Part of a small language model's weights: vocabulary 4058, 148M tokens.
Each number is 128 + 24 x the weight over its row's rms, rounded and kept within 0 to 255. Layers, rows and columns count from 0. The size above them is the row's rms in percent of the matrix's.

# layer 11 attention query, 160x160, rms 0.0551, rows 0-21, columns 0-159
size [ 92 111 121 166  89 107 126 100  97  87  98 103  88  97  83  91  99  73  96  91 101  79]
[[ 96 139 102 130 149 123 118 113 129  96 114 124 172 147 139 122 186 150 120 153 120  82 131 131 126 178 102 133 114 145 189 107  74 155 120 124 131 137 103 120 118  92 158 163 128 152  78 104  69 121 129  84 155 114 120 141 111 130 147 179 154 161 111 117 147  99 131 119 111 180  94 137 165 140  95 113 174 115 174  94 112 148 151  83 145 149 149 143 105 154 131 135 147 172 110 103 148 131 127 137 149 149 151 138 132 160 134 124 136 128  84 113 112 141 112 133 129 118  94 114 132  81 137 123 113 123 137 152 121  91 138 135 107  93 104 145  90 110 106 143 139 166 136 116 114 138 132 143 144  94 123 136 141 132 144 120 155 127  95  97]
 [124 156 169 122 131 127 135 101 166 171 124 135  84 138 121 188 123 132  99 149 110  88 119 118 133 130 131 139 147 132 123 167 113 132 150 166 116 102 145 108 125 128  93 105 117 150 142 111 130 119 178 149 112 154 105 133 141  79 140 130 108  89 143 121  99 139 159 126  96 110  96 143 129  72 131 144 120 142  92 159 109 121 109 144  94  65 113 106 121  70 119 126 124 106 125 155 101 144 166  75 155  99 142 157 127 150 118 127 111 158 170 204 146 127 108 119 144 144 135 128 145 146 100 121 121 139 113 140 137 161  91 155 136 126 151 110 140 120 130 128  87 138 139 139  94 146 132 130 106 138 175 106 126 115 100 149 102 106 175 127]
 [130 140  93 143 148 151 135 116 149 146  96 121 132 122 142 138 145 123 109 143 148 131 171 108 144 110 109 133 120 107 116 102 102 175 143 128  42  99  82 150 138 107 167 120 165  85  84 117 116 132 136 128 144  71 113 139 103 151 123 113 135 130 121  96 131 128  82 118 156 122 150 160 141 139 132 119 150  88 143  95 111 138 123 128 125 159 156 186 105 155  96 128 141 174 143 118 128 156 134 114  96 135 159  91 138 113 118 172 126  90  55  83 101 120 139 153 126 114 118 121 151 139 133 110 159 144 121 124 113 113 129 113 129 109 122 184  92 107 128 138 123 164  98 142 135 114 124 134 109 102  99 125 153 112 134 124 128 163  80 128]
 [117  99 170 122 170  98 126 152 120 153 161 155 152 117  93 154  81 143 108 103 111 137 134 112 130 160 157  96 119 113 143 137  84  75 133 141 172 160 136 126 145 137 107 123  82 140 120 137 105 131 171 135  80  95 134 109 177 112 152 131 143 120 104 159 102 141 129 154  93 121 131 128 109 113 140 154 131 157 148 156 113 144 170 155 152 119 101 116 160 155 175 115  82 135  86 112 157 104 151 115 132 162 142 145  86 159 147 107 139 168 138 135 164  86  88 165  97 112 116 114  99 137 144 122 126 122 124 116 113 126 155 151 103 127 132  94 134 121 131  93 108  92 106 134 122 131 117 131 124 104 123 114  76 109 137 103 109 164 146 134]
 [134  73 148 140  99 129 145  90 133 155 115 118 103 148 106 150 134 159 143 100 117 121 117  84 118 133 143 106 144 187  95 153 149 118 171 157 125 125  94 137 137 127  97  95 129 189 125  78 149 184 115 130 148 124 108 156  91  83 144 107 133 110 143 148 162 128  89 141 119 164 124 132 116 162 136 141 133 102 131 137 126 135 115 134 150 170 153 146 126 116 124 108  91 110 156 103 144 146 152  88 125 112 158 123 107 117 159 109 127 118 109 172  98 155  96  97 172  97 117 169 172 119  84 138 163 140 152 119 116 108 151 112 128 152  97 116 135 133 140 129 144 145 131 122  77 122 120 122 130 102 122 134 104 136 106 114 151 109 173 166]
 [197 150 124 118  73 111 144 201 175  90 123  99 135 137 128 121 159 140 112 173 128 126 157 138 114 149  99 125 116  87 143 136  97 144 111 141 113 111 137 113 143 107 174  92 162 123 129 114 139 123 109 124 140 132 112 126 135 139 109 133  94  98  91  84 129 124 149 123 126  94 152 110  88 139 138 105 139 101  95 137 100 113 123 123 108 159 130 128 126 134 134  84 169 120 120 108 119 128 145 140 161 125 130 135 163 127 119 197 119 141 117 114 125 144 142 146 110 119 133 122 109  97 131  81  88 118 109 111 124 151  98 102 107 118 124 149 173 155  98 162 176 151 149 141 155 127 115 129 162 127 106  87 114 151 135 158 101  99 109 176]
 [111 107 172  97 135  96 107 131 129 165 157 138 156 110  75 161  80 119 107 124 119 120 124 124 107 146 160 129 113 134 102 127 102  76 128 144 161 160 113 116 132 148  99 124  98 147 125 113 124 133 191 157  74 108 151 125 171 115 154 112 125 117 131 158  67 159 107 152 100 118 131 133 123  94 166 175 113 144 140 162 136 144 165 171 148 134 110 117 159 149 130 139 101 122 119 131 164 124 145 109 146 170 159 140 128 138 133 138 127 157 136 168 161  98 110 124  89 105 113 109 114 152 121 139 121 146 116  99 113 162 166 139 103 133 107  87 105 145  90  98 111  69 112 130 131 125 108 112 117 130 140 148  95 137 127 106 120 149 153 126]
 [109 171  91 134 128 152 118 120 104  89 120 142 136 108 170 133 132 136 153 152 147  90 117 123 129 120 125 156 149 153 145  86 170 116 106 115 118 125 172 117 111 156 135 168 151 172 118 125 120 113 134 105 155 159  82 156  74 171  99 134 126 138 144 145 118  95 125 140 142 131 123 115 140 162 124 107 114 112 118 105 133 128 113  91  81 100 142 111  80 107 134 161 148 102 129 143  97 122  68 178 121  92  89  90 142 138 168 115 110 151 143 130  77 163 160 105 166 133 139 104 118 112 142 134 123 162 148 161 155 102 107 125 171 117 106 168 114 129 141 159 139 134 141 134 121 129 160 132 113 166 110 133 136 105 133 133 137  88 113  99]
 [158 125 148 143 100 143 107 134 118 130 144 133 175  83 108 109 127 102 129  95 112  84 167 116 114 102 114 198  64  72 102 164  90 141 123  88 142 145 123 125 136 103 151 120 146 108  78 115 140 109 180 153 109 108 162 128 171 123 118 145 115 115 101 109 149 147 130 154 112 128 142 147 167 149 127 164 128 132 118 142 100  97 168 143 142 163 132 104 137 145 139 150 131 126 109  90 167 155 143 168 145 138 167 131 138 152 140 133 126 114  85 132 172 129 124 108  95  98 104 152  84 125 144 141 137 106 121 130 109 120 132 115 123 162 116  94 135 138 121 129 142 128 119 140 143  78 106 102 155 108 131 140 109 130 158 134 122 176 105 147]
 [107 121 155 122  89 106 100 114 116  77 118 108 136 131 113 143 113 111 120 140 108  94 122 107 135 102 111 175 122 128 105 141 136 147 122 131 162 122 153 126 129 138 173 179 167 125 104 105 111 101 125 140 148 154  98 135 148 139  88 145 116 110 112 120 113 132 141 173 114 113 194  76  88 162 161 153 143 147  91 166 142  75 150 132 150 171 109 137 131 123 119 124 160  96 162 118 180 135 142 154 162 128 137 160 159 110 138 130 108  87 149  98 108 154  98 123 109 112 130 158 132 171 120 152  96 130 123 152 151 138 143 109 126 112 127  94 125 136 102 112 125 157 146 116 119 105 102 121 158 157 100 117 130 115 136 173  86  96 118 165]
 [106  87  93 144  96 142 115 183 137 107  78 122 121 110 115 115 158 166 141  98 139 162 123 164 110 131 134 136 131 151 136 144 165 132 118 130 146 104 147 136  96  88  95 122  88 133 117 147 164 135 101 131 105 147 105 108 144 109  75 180 105 139 100 114 116 138 158 125 118 139 170  95  94 149 103  90 123 125 120  99 162 121 118 114 103 136 115  81 126 109 151  76 119 117 151 123 140  92 108 144 151 150 110 180 111 134 132 147 124  99 125 142  84 157 131 125 167 138 120 123 120 141  90 114 119 143 153 150 156 134 124 120 128 135  98 151 149 138 120 107 135 121 169 118 156 146 190 158 147 179 109 154 145 152 125 142  93  91 133 151]
 [170 158  85 136 128 165 165 187  95 156  95 112 138  95 128 143 133 130 126 126 108 148 191 131  87 139 113 150 120 120 110 122 119 152 156 140 108  97  91 157 157  78 110 137 111 101 175 108 119 169 125 161 143 110 179 101 144  99 141  95 129 130 113  79 160 153 130 155 125 115 139 174 150 110 131 130 131  97 110 123  97  91 134 142 106 149 126 164 143 142 101 130 108 135 102 126 158 146 108 131 153  85 164 116 153 124 113 184 123 128  86 120 142 140 100 137 137 120 115 155 108 130 158 107 121 163 134 113 127 110 143 114 133 159 119 114 110 124 121 127 136 129  73 120 104 108 142 142  93 110  92 153 127 160 145  95 126 110 155 122]
 [165 201 125 140 184 134 157 109 122 123  58 125 101 109 136 151 137 150 111 151  51 147 117  79 162 133 160 145 119 117 122 127 146 139 133 127  86 106  90 128 137 135 148 105 112 153 137 113 116 120 156 130 165 135 127 133 158 126 159 133 135 123 109 144  88 149 147 162 105 105 124 142 118 132  67 152 118 127  97 145 112 146 111  98  98 108 117 154 130  87 141 119 145 108 109 123  94 150  86 141 112 110 148 149 124 151 121 131  94 124 156 109 113 152 129 138 128 137 146 143 164 113 160 131 146 132 118  99 149  98 151 102 162 107 113 170 137 111 156 120  98 115  97 176 122 107 101 150 129 119 107  96 133 101 159 123 163 100 149 142]
 [110 124  95 123 152 169 117 152 146 129 110 148 172  90 112 156  97 159  90 139 128 121 131 132 146 115 102 150 115  96 102 120 140  75 120 128  92 138 134 166 143 125 179  86 182 145  97  91 148 141 188 155 143  83 109 163 121 114 134 107 145 118 141  87 112 147 100 149 147 125 160 171 165 134 148 142 126 138 115 110 113 164 123 120 109 138 141 159 111 104 138 131 118 139 143 118 112 155  93 115 119 109 162 108 163 122 123 155 109 109 129  94  89 162 150 109 119  95 133 138 131 140 148 111 127 178 149  99 102 121 146  87 160  82 120 166 121 110 124 152 131 147 117 141 123 125  88 123 107 144  82 157 148 139 154 121 126 142 100 152]
 [144 187  91 135 104 115 148 140 108 113  81 102  86 136 133 126 143 145 129 138 104 183 121 114 143 150 155 101 159 181 112 115 146 132 123 143 127  80 145 134 127 102 111 138 103 113 149 129 125 105 104 125 168 152 151 120 125 130 143 100  94 164  97 156 104 130 157 125 122  99 130 120  79 130  87 118 101  79 131 121 151 142  96  86 102 120 142 130 146 108 151 119 155 114 133 151 111 164  93 158 106 114  66 123 124 140 114 169 116 150 142  95  83 142 135 130 152 153 125 123 164 137 149 103 122 162 139 118 127  94 150 159 154 110  98 173 149 112 128  91  92  78 120 142 129 158 151 167 116 118 137 124 150 104 133 130 127 105 141 106]
 [124 140 117 136 134 152 117 170 164 115  86 125 154 105 126 172 106 174  93 152 135 151 132 133 111 106 119 129 159 122 109 126 170 120 130 125 105  76 128 125 104 134 125 139  98 135 109  98 153 121 161 113 125 150  74  97 131 122 118 139 121 107 144 102 105 159 155 149 117 116 144 156 105 130 129  87 138 144  91 125 144 146 151 120  79  88 110 121 139 127 133  76 138 124 157 136  96 109 107 129 167 129 165 161 148 151 120 111 109  86 127 147 106 187 140  95 156 127 130 131 138 149 128 148  81 191 131 142 134 170 116  94 156 102 100 169 125 139  97 153 131 131 138 125 133 139 156 116 116 166  94 149 166 166 145 150 111  93 121 161]
 [156 119 127 169 144 130 158 136 125 115 181  90 127 141 141 104 139  97 161  90 159 134 120 138 115 156 117  97 138 134 137 121 102 161 128  70 105 131 125 119 130 142 119 122  70 110 154 152 138 129 175 145 138 124 158 130 188 145 123 162  87 118  92 131 134  80 147 129 137 135 118 126 127 115 154 124 101 122 156 107  99 136 155 136 155 140 140 127 130 167 159 103 141 167  85 160 165  69 149 121 139 154  82  97 101 129  99 141 104 163 105 135 148 110 105 125 153 125 135 101 126 101 148 114 138 109 101 143 114 139  95 166  85 181 136  85 156  95 131 102 112 131  97 131 157 123 146 120 143 128 176 111 109 131 132 136 133 151 138 135]
 [ 86 122 123 156 107 141 117 109 115 115 111 124 121 147 120 139 112 112 156 180 102 114 137 134 173 124 131 149 138 155 131 113 162 124 107 124 125 107 172 145 157 128 142 149 136 153 111  87 152 111 144 125 168 144  81 155 135 134  93 130  97 144 121 135  91 135 132 141 137  91 207 100 104 179 134 160 135  82 112 125 100 150 133 107 118 140 150 129  99 127 102 126 161 152 127 164 155 147 127 167 147 112 109 130 160 143 115 138  79 116 135 124  48 125 140  69 132 106 145 113 154 167 120 131 128 168 134  89 145 126 131 104 129  88  98 149 163 126 117  89 130 132 141 128 141 138 136 154 160 122 124 153 139 117 111 169 148  90 132 119]
 [ 78 119  87  87 109 152  95 136 146 133 129 151 137 125 135 139 138 151 151 117 137 137 108 120 128 156 158 127 131 126 147 113 188 121 141 155 121 132 169 139  89 144  89 149 119 148 125 172 146 138 109 100 103 149  77 108  60 133 123 110 158 146 197 140 122 107  95 106 137 154 111 136 124 132 134 102 142 125 139 124 165 145 140 128  84 127 131  94  88 134 126 128 122 125 136 125 102 127  88 141 127 108 103 136 120 102 153 151 148 171 162 166  90 151 157 143 171 155 103 123 150 140  93 154 134 109 154 152 116  99 115 144 145 123 146 164 103 119 145 137 149 117 127 126 101 130 186 136 120 141 116 134 172 121  91 126 122  78 102  87]
 [147 144 133 171 112 101 120 129 137 141 148 119 146 118 118 119  77  82 109  97 154 129 156 168  99 144 112 121 128 109 106 158  85 141 111 104 116 107 134 107 140 147 150 129 149 137  90  82 139 121 154 156 120  94 135 125 180 138 138 145 109 131 100 131 133 120 161 118 149 101 121 138 150 117 137 156 125 142 159 123 121  81 124 156 129 122 161 135 163 151 128 103 128 134 115 125 170 135 190 139 190 151 148  99 142 174 105 105 155 125 104 141 166 127  98 107 106 137 143 177  93 118 128 128 121 155  99 133 106 125 107 135 152 151 139  59  82 132 117  99 121 134 114 150 123 118 118 104 148 134 191 114 104 100 162 145 133 178 133 120]
 [113  67 105 138 161 150  69 143 155 105 174 144 164 158 133 140  91  99  81 122 131 122 131 137 156 144 117  91 158  93 103 132 128  89  85 106 154 120 148 135 104 121 182  93 156 146 101 138 145  92 176 129 139 133 129 156 110 116 120 153 141 104 146 133 128 123 133 101 141 105 128 120 146 132 144 128 122 150 124 100 128 145 161 154  95 125 135 120 110 155 141 107 149 148 135 112 134 145 169 117 163 137 101 136 116 110 128  93 156  99 162  90 105 151 138 139 115 129 148  93 120 114 113 111 116 145 154 112 128 147 135  81 138  87 121 118 144 107 116  92 131 171 169 120 135 159 115 112 152 161 129 111 169  81 122 168 123 173  91 120]
 [164 139 182 141 172 121 102 103 108 136 162 129 112 137 146 128 153 122 142  92 118 107 141 137 126 105 101 148 100 111 134 152 102 179 141 119 149 146  83 103 133 140 130 161 142 105 113 108  59 129 130 159 110 149 139 104 128 172 134 163 136 120 129 141 166 121 159 140  96 142 107  98 132 140 103 160 135 135 104 132 121 113 143 129 170 106  90 138 149 106 115 135 114 102 111 108 107 103 131 151 140 139 135 172 143 134 159  92 158 119 118 119 179 103  94 175 127 122 160 134  87 100 114 142 151 111 117 134 107 134  84 157 128 141 143  46 136 137 131 142 126 123 101 116  90 148 110  83 152  97 146 108  89 118 139 112  94 148 118 133]]
# layer 11 attention key, 160x160, rms 0.0541, rows 0-20, columns 0-159
size [ 89 110  84  80  96 110 130 196  96  91  96 107  92  95  87  91  98  78  92  87 107]
[[125  92  90 132 131  93 104 114 139 179 136 180 137 114  75 167  74 145 126 100 130 126 152 135 137 106 131  76 148 139 127 157 105  85 108 117 136 152 166 134 154 152  89 122 161 125 117  99 141 112 140 135 160 128 150 129 142 152 137 165 125 178  86 103 122 150 118 165 133 123 137 130 140  97 125 134 165 135  80 139 171 107 114 137 130 156 116 155 115 126 135  98 158 151 167 124 132 131 120  99 106 145 131 143 152 117 136 125  99 118 139  82 151  96 122 143 155 150 122  90 117 108 137  86  84 125 159 141 147 103 149 102 139  73 115 119 120 119 113 144 149 158 174 150 130 123 100 128 128 180 129 153 134 121 109  91 100 147 136 130]
 [102 127 161 135 112 125 112 139 132 113 121 159 144 123  99 144 142 118  94 111 108 141 125 101 126  94 162 120 129 153  96 157 158 106 106 176 146 105  99 140 146 166 135 151 131 112 128 161 149 159  81 134 136 110 121  97 107  79 133 147 129 121 110 138 112 153 136 141 102 173 124  98  93 143  93  73 142 153  67 140 170  95 118 104 129 124 101 144 129 122 136 123 146  91 126 155 134 117 132 131 123 156  95 152 125  74 125 104 123  92 161 115 115 132 140 115 156 162  94 179  90 116 138 144 159 115 140 131 152 132 101 152 112 140  93 124 113 166 117 118 141 115 194 133 109 108 147 141 155 157 151 117 125 101 115 171 136  90 121 178]
 [ 92 138 130 157 135 119  94 115 141 137 155 121  95 126 122 145 157 103 141 145 129 132  96 122 151 187 127  87 106 115 101 103 147 129  96 123 165 137 121 100 138 128 105 158 126 120  99 138 117 112 104 145 123 158 129 136 116  93 140 120 105 126 120 160  96 126 113 164 138 144  89  98 107 172  80  92  87 159 125 128 108 151 119 100 127 100  98 103 148 133 150 136 145  92 142 115 118 110 156 126 111 131 147 170 117 100 161 153  99 114 175 153 150 123 134 135 115  97 150 140  90 108  97 136 131 122 127 120 128 183 124 144  82 170 134 125 166 172 130 157 113 107 154 161 161 149 138 133 169 146 155 109  74  98 100 168  98  98 125 152]
 [132 104 183 116 113 119 117 113 102 104 130 116 152 136  99  93 113 144 104 105 133 122 133 143 124 101 111 139 148 127  95 184 121  87 150 124 155 101 150 131 129 142 128 135 131 142 161 155 143 165 156 154 126 139 158  78 138 156  98 144 108 134 113  69 135 162 126 123  97 130 172 106  76 140 148 151 122 147  69 149 166 119 118 104 168 170 144 119 150 115 146 143 112 115 138 152 162 136 141 161 156 103 102 121 131 112 144 127 156 138 107 119 134 156  79 134 118 151 117 155 151 175  96 174 156  86 113 140 102 139 138  95 108 108 158  79 103 120 112 124 153 138 120 145  88  99 156 155  96 158 138 137 116 154 119 129 144 124 150 130]
 [138 120 144  89 129 125 181 175 156  95 162  96 148 151 166 130 128 133 118 177 130 136 122 103 129 137  86 139 110 141 116 104  76 142 143 114  97  80 147 136 120  88 161  97 104 115 118 163  99 104 139 117 119 154 178 167 142 104 129 129 107  97 121 103 144 113 164 132 170 107 134 127 160 139 144  86  86 121 123 102  97 167 142 115 101  99 122 151 133 141 143 150 137 157 103 134 116 115 109 107 106 148 118 124  97 190 103 162 115 138 144 111 109 120 110 148 165 114 146 109 102 126 115 101 146 128 132 118  96 142 116 167 115 185 123 145 125 119 139 107 123 144  98 119 166 160 104 127 174 105 133 104 139 118 146 147 158  91 118 132]
 [104 117 125 123 142 131 127 105 145 157 131 109 127 149 116 117 130 158 153 139 137 121 172 122  68 110  88 142 124 119 200 102 125 119 140  98 123 172 117 149 147 109 169 127 103 151 109 101 133 115 117  68 135 137  91 155  91 171  96 108 113 128 147 117 103 140 137 136 102 138 138 115 125 112 137 125 144 141 132 110 136 128 159 120 134 117 135  88 162 100 116 159  92 166 120 147 129 113 117 154 127 135 126 119 109  87 131 128 158 142 146 118 139 137 105 114 109 159 108 131 140 136 113  88 117 107 166 141 132  62 144 164 135 131 135 114 113  97 160 116  86 162 102  70 116 134 153 165 171 111  88 150 128 200 163 133 134 113 154 117]
 [112 111 191 125 118 128 146 110 124  97  89 147 126 106  99 137 116 136 104 108 110 109 145 148 125 111 142 135 136 163  92 180 152  85 154 141 174 106 134 113 128 164 126 162 109 132 150 151 156 205 117 140 126 149 150  72 127 131 130 102 139 133 135 113  98 179  96 109 107 129 144  97  79 114 118 124 123 172  88 177 169 101 104 131 127 124 100 142 162 129 116 130  81 120 154 141 123 146 120 124 142 112 114 138 126 137 142 118 138 122 158 143 108 130 104 122 139 151 102 164 138 154 101 137 121 117 132 148 133 121 149 113 142 144 129 102 109 162 122 142 147 102 112 110  92 119 118 166  94 193 153 141 117 105  97 127 146 110 182 146]
 [157 141  43 142 140 148 117 117 125 127 135 118 115 143 177 124 144 121 149 155 148 123 141 136 140 127 110 117 141 128 159  75 112 167 102 117  77 105 127 119  97  97 165 114 141 132 113  99 134  80 133 121 167 123 118 168 103 134 125 141 123 116 118 140 146  74 144 147 182 121 118 159 173 143 137 113 109  91 142  76 112 146 128 102 129 132 173 144  75 134 128 138 188 141 143 125 125 123 114 142  81 128 135  66 144 133 107 117 117 104 101 104  99 136 173 120 129 125 142 104 117  92 149 116 105 150 139 120 130 131  91 139 158 134 107 169 134  99 114 120 131 176 145 124 177 123 131 108 144 108 117 131 156 135 139 145 144 133 117 139]
 [148 110 146 163 116 137 149 117  81 114  99 141 138  88 103 131 135 119 134 125 113 101 127 150 117  72  91 170 122 118  92 192 112 161 137 117 160  97 122 132 106  81 120 149 140 116 133 111 126 128 126 150 116 164 190  92 204 113 112 138 124 120 117  77 111 157 140 139  97 127 173 133 144 160 114 134 112 145  85 122 152 122  82 111 142 141 139 135 129 125 104 148  78 127 139 112 152 134  97 167 129 121 141 164 137 125 143 141 124 123  92 152 111 195 108 117 130 164 117 148  95 136 120 131 130 121 124 110 125 149 134  97 141 152 160  98 110 128 104 116 106 117 111 134 138 115 145 106  90 186 145 142 145 115 100 147 108 126 115 142]
 [146 128 110 154 132 141 120 103 150 137 104 134 145 128  71 137 155 111 136 130 110 135 139 160 139  88  92 142 134 117 143 141 121 193  85 132 194 144  95 172 132 120 134 144 186 116 126 131 121  96 128 145 129 181 112 137 144  81 152 169 109 104 111 126 150 126 112 122 111 129 142 105 134 180  87 136 144 159 148 141  96 128 132 116 114 115 131 152 115  92  86  92 130 127 120 127 115 110 136 111 122 154 147 155 145  97  99 116 104 160 146  99 141 177  79 120 123 144 123 145 100 105 146 121 103 142 137 156 146 101  97 122 127 143 112 141 138 127 141 133 106 159 148  97 109 149 107  57 104 136 147 130 125 129 140 131  83  96  93 168]
 [153 124 112 128 128 130 127 169 173 132 148 117 142 103 122 135 141 127 151 134 107 146  74 178 100 122 117 118 166 131 138 132 146 125 126 135  96 138 144 130  78 141  98  92  93 110  97 143 128 107 126 137 130 137  95 115 170  96 132 135 140 131 119 119 127 102 151 127 138 138 132 165 189 122  96  97 163 147 153 149  96 127 138 153 127 119 142 106 122 134 149  61 105 132 110 109 108  94 136 105  99 148 147 130 114 143 141 136 103 139 136 130 157  99 179 142 136 157 155  79 115  89 142 111 133 156 140 173 154 153 128 170 143  90  87 156 151 103 153  85 115 106 141 117 156 133 130  80 121 115 128 150 179 135 137 132  80 123 104 174]
 [131 135  97 115 132 176 163 115 152 117 120  82 139 112 153 135 126 103 140 169 132 106  85 112 108 159 113 117 122 129 145 128 126 140 125 100 141 131  91 102 131 103  68 160 120 144 108 105  85 153 128 143  79 149 155 135 172 113 121 107 164 142  86 109 144 138 122 144 128 112 115 156 120 121  94 138 152 147  96 106 161 123  75 103 136 136 135 153 134 135 139 173  84 133 119 145 144 153  82 104 114 104 126 126 160 139 118 214 134 113 116 155 119 129  96 145 147 155 119 111 134 147 160 152 101 126 152 122 150 118 127  93 142 139 137 140 115 125  89 127 121  97 121 125 125 174 108 123  82 133 116 143 147 164 135  90 182 123 171 130]
 [137 109  93 143 127 129 117 145 130 141 141 112 108 148  88 143 141 123 121 147 149 122 163 101 138 138 115 108  86 148 116 137  86  95 104 120 132 128 104  85 120  87 108 156 161 120 106 120 146 134 139 136 111 113 141 126 159  99 154 118 166 167  66 172 145 137 118 130  98 115 154 138  97  86 113 134 128 109 109 174 114 140 131 104 153  93  96 128 114  87 162 131 175  68 163 143 132 170 137  63 122 131 128 124 123 100 121 143 174 136 127 103 129 198 144 149 102 136 120 121 164 144 159 106 158 120 132 123 128 118  90 131 177 141  92 144 150 151 115  96 148 130 139 118 144 106  97 159 119 120 140 108 115 134 131  95 157 123 150 131]
 [151  94  59 149 118 150 129 121 154 133 123 129 139 143 125 119 119 122 116 146  96 102 171 144 154 151 148 110 123 133 171 120 135 122 125 104 136 117 108 112 112 115 110 150 145 115  82  80 145 153 102 167 111 118 148 136 137 139 163 122 151 128  87 133 109 104  87 174 132 100 161 177 113 133 144 141 158 131 112 114 140 119  82 147 156 147 106 171 103 114 140 150 132 149 153 103 158 123 112  96 126 100 128 113 137 150 139 143 112 145 151  89 113 154 153 111 120 116 127 123 126 110 190 106  79 165 138 111  96 122 153  72 182 133 127 143 150 123 116  95 135 140 124 128 131 117 126 164  61 145 118 148 105  93 156 105 145 134 162 146]
 [131 147  86 114 150  97 119 137 142 142 110 101 132  95 151 138 119 141 144 149 136 157 122 112 152 122 123  87  74 157 156 108 112 122 126 121 129 146 130 113 129 102 117 120 108 111  91 137 114 137 155 118 129 105 109 157 151 122 135 129 167 161  89 200 119 111 106 136 145 144 123 146 111  81 106 129 116 119 155 142  89 144 122 108 132  94 149 115 148 129 177 133 182 128 140 167 120 135 136  76  92 168  94 111 125 138  98 161 124 138 125 128 141 105 146 110 117 130 127  81 168 137 111  75 129 138 134 144 169 105  90 170 167 119  84 179 143 114 125 111 150 137 149 129 152 146  73 125 141 101 102  96 140 112 116  98 151 152 157 141]
 [155  98  97 174 125 123 118 153 188 144 126 122 125 107 124 127 110 109 105 149  92 138 120 170 106 129 155 127 139 116 150 135 137 126 102 117 128 151 114  97 108 109  91 160 114  98  73 126 141 135 128 127 135 146  60 115 130 126 151 143 175 148  88 160 161  99 157 156 125 129 109 145 132 122 110  93 175 130 132 135 153 115 127 115 115 117 102 123 100 105 145  85 117 109 118 107 133 104 139  64 138 127 158 131  92 148 141 146 115 134 125 120 134 114 147 145 140 119 142 114 146 100 205 120  81 211 116 160 115 145 110 149 152 106 100 143 156 103 137  97 124 138 155 128 155 124 130 143  98 114 129 130 142 126 147  95 132 114 142 171]
 [ 85 125 134  99 125 170 116 115  90 120 127 139  68 103 129 131 104 183 118  67 131 118  95 126 126 128  76 133 146 131 138 141 125  95 176 103 146 125 167 132 151 124 109 114 100 141 151 151 142  91 163 117 159 103 151 112 155 136 114 138 114 136 126 121  76 147 164 131 156 122 106 140 109 145 110 136 117 124 123 127 149 122 122 118 128 147 160 100 141  98 173  92 135 111  98 186 131 155 136 163 168 152 123  99 117 126 121 140 124 127 102 139 126 137 134 112 139 180 133 113 134 110  76 161 144 127 129 146 117 138 126  99 100 142 165  86 102  93 132 168 122 126 133 143 127 164 154 128 183 169 165  87 130 120 108 160 147 136 123 120]
 [106 141  80 134 145 155 137 120 164 135 103 139 124 108 135 127 139 141 137 113  88 128 149 151 161 121  94 128  79 128 197 120 136 146 116 113 148 129  88 154 144  95 122 154 132  92  99 123 128 141 113 130 149 120  94 153 117 108 175 131 141 108 118 182  99 108  80 128 153 131 170 131 147 153  99 122 144 124 168 134  96 143 130 119 124 102 136 138  79  98 138 111 155 146 105 145 120 116 136 121 111 135 130 105 127 131 117 159 121 151 140  84 123 143 152 106 116 107 137 103 108  89 146  94 116 159 126 169 129 122 131 141 162 118 105 168 168  98 165 111 122 148 191 106 168 157  81 108 133 119 135 147 136  74 129 117 115  73 116 131]
 [116 136 146 125 140 117 108 148 159 122 142 119 140 127 177 139 133 106 148 118 148 146 122 115 131 179 170  77 129 123 112 101 159 156 131 147  90 149 156 131  88 144 165 127  71 140 128 126 136 163 105 138 132 111 103 139 106 116 139 111 141 157 144 124 121 111 125 133 133 175  85 168 181 124 144 113 123  98 182 114 118 163 183 131  98 131 113 130  99 175 136 105 139 163 109  68  93 106 130 139  92 108 108 134 105 145 133 134  83 118 149 153 131  59 152 130 119  77 123 129 127  99 150 143  96 123 145 111 128 153 110 165 163 114 116 150 121 122 139  98 151 130 106 148 146  98 131 111 153 106 100 139 160 129 134 103 107 141 123 146]
 [154 118 109 151 121 113 132 101 107 118  88 121 113  92 111 130 129 129 108  71  80 115 117 132  98  79  84 157 124 106 141 185 106 179 144 115 138  96  87 138 127 121 134 132 124 150 105 113  94 103 143 134 157 140 129 128 166 169 105 145  95 100 141 137 119 165 137 133 133 168 147  96  74 151 108 118 143 160 141 130 153 107  98  96 140 155 182 128 159  89 134 141 119 123 119 156 163 135 142 160 184 126 129 125 111 125 102 153 132 144 131 124  99 152 117 119 130 157  83 152 142 126 124 151  87 126  96 170 120  93 114 136 101 127 152 102  95 139 110 123 111 103 139 124 109 139 149 114 120 158 156 112 126 121 108 162 140  74 132 144]
 [146  67  78 128 114 129  88 146 136 144 196 129 142 148 131 111 109 131 115  79  82 141 178 152 177 100 136 149 130 134 153 147 147 132 112  96 163 153 113 159 119 142 134 125 149 137 132 115 135 123 141 129 135 123 103 160 133 146 166 133 107 123 138 124  70 116 125 103 135 129 161 123 115 123 138 138 142 140 157 114 131 146 143 116 129 143 162 127  84  88 130 123 137 154 122 122 150 110 163 152 150 126 136 119  93 127 120 105 105 142 160  76 111 139 158 116  85 107 135  95 107  75 125 105  89 145 148 110 108 119 129  96 100  65 129 125 163 119 143 107 115 137 163 124  94  86 166 140 113 126 128 151 122  91 167 149 124 160 114 156]]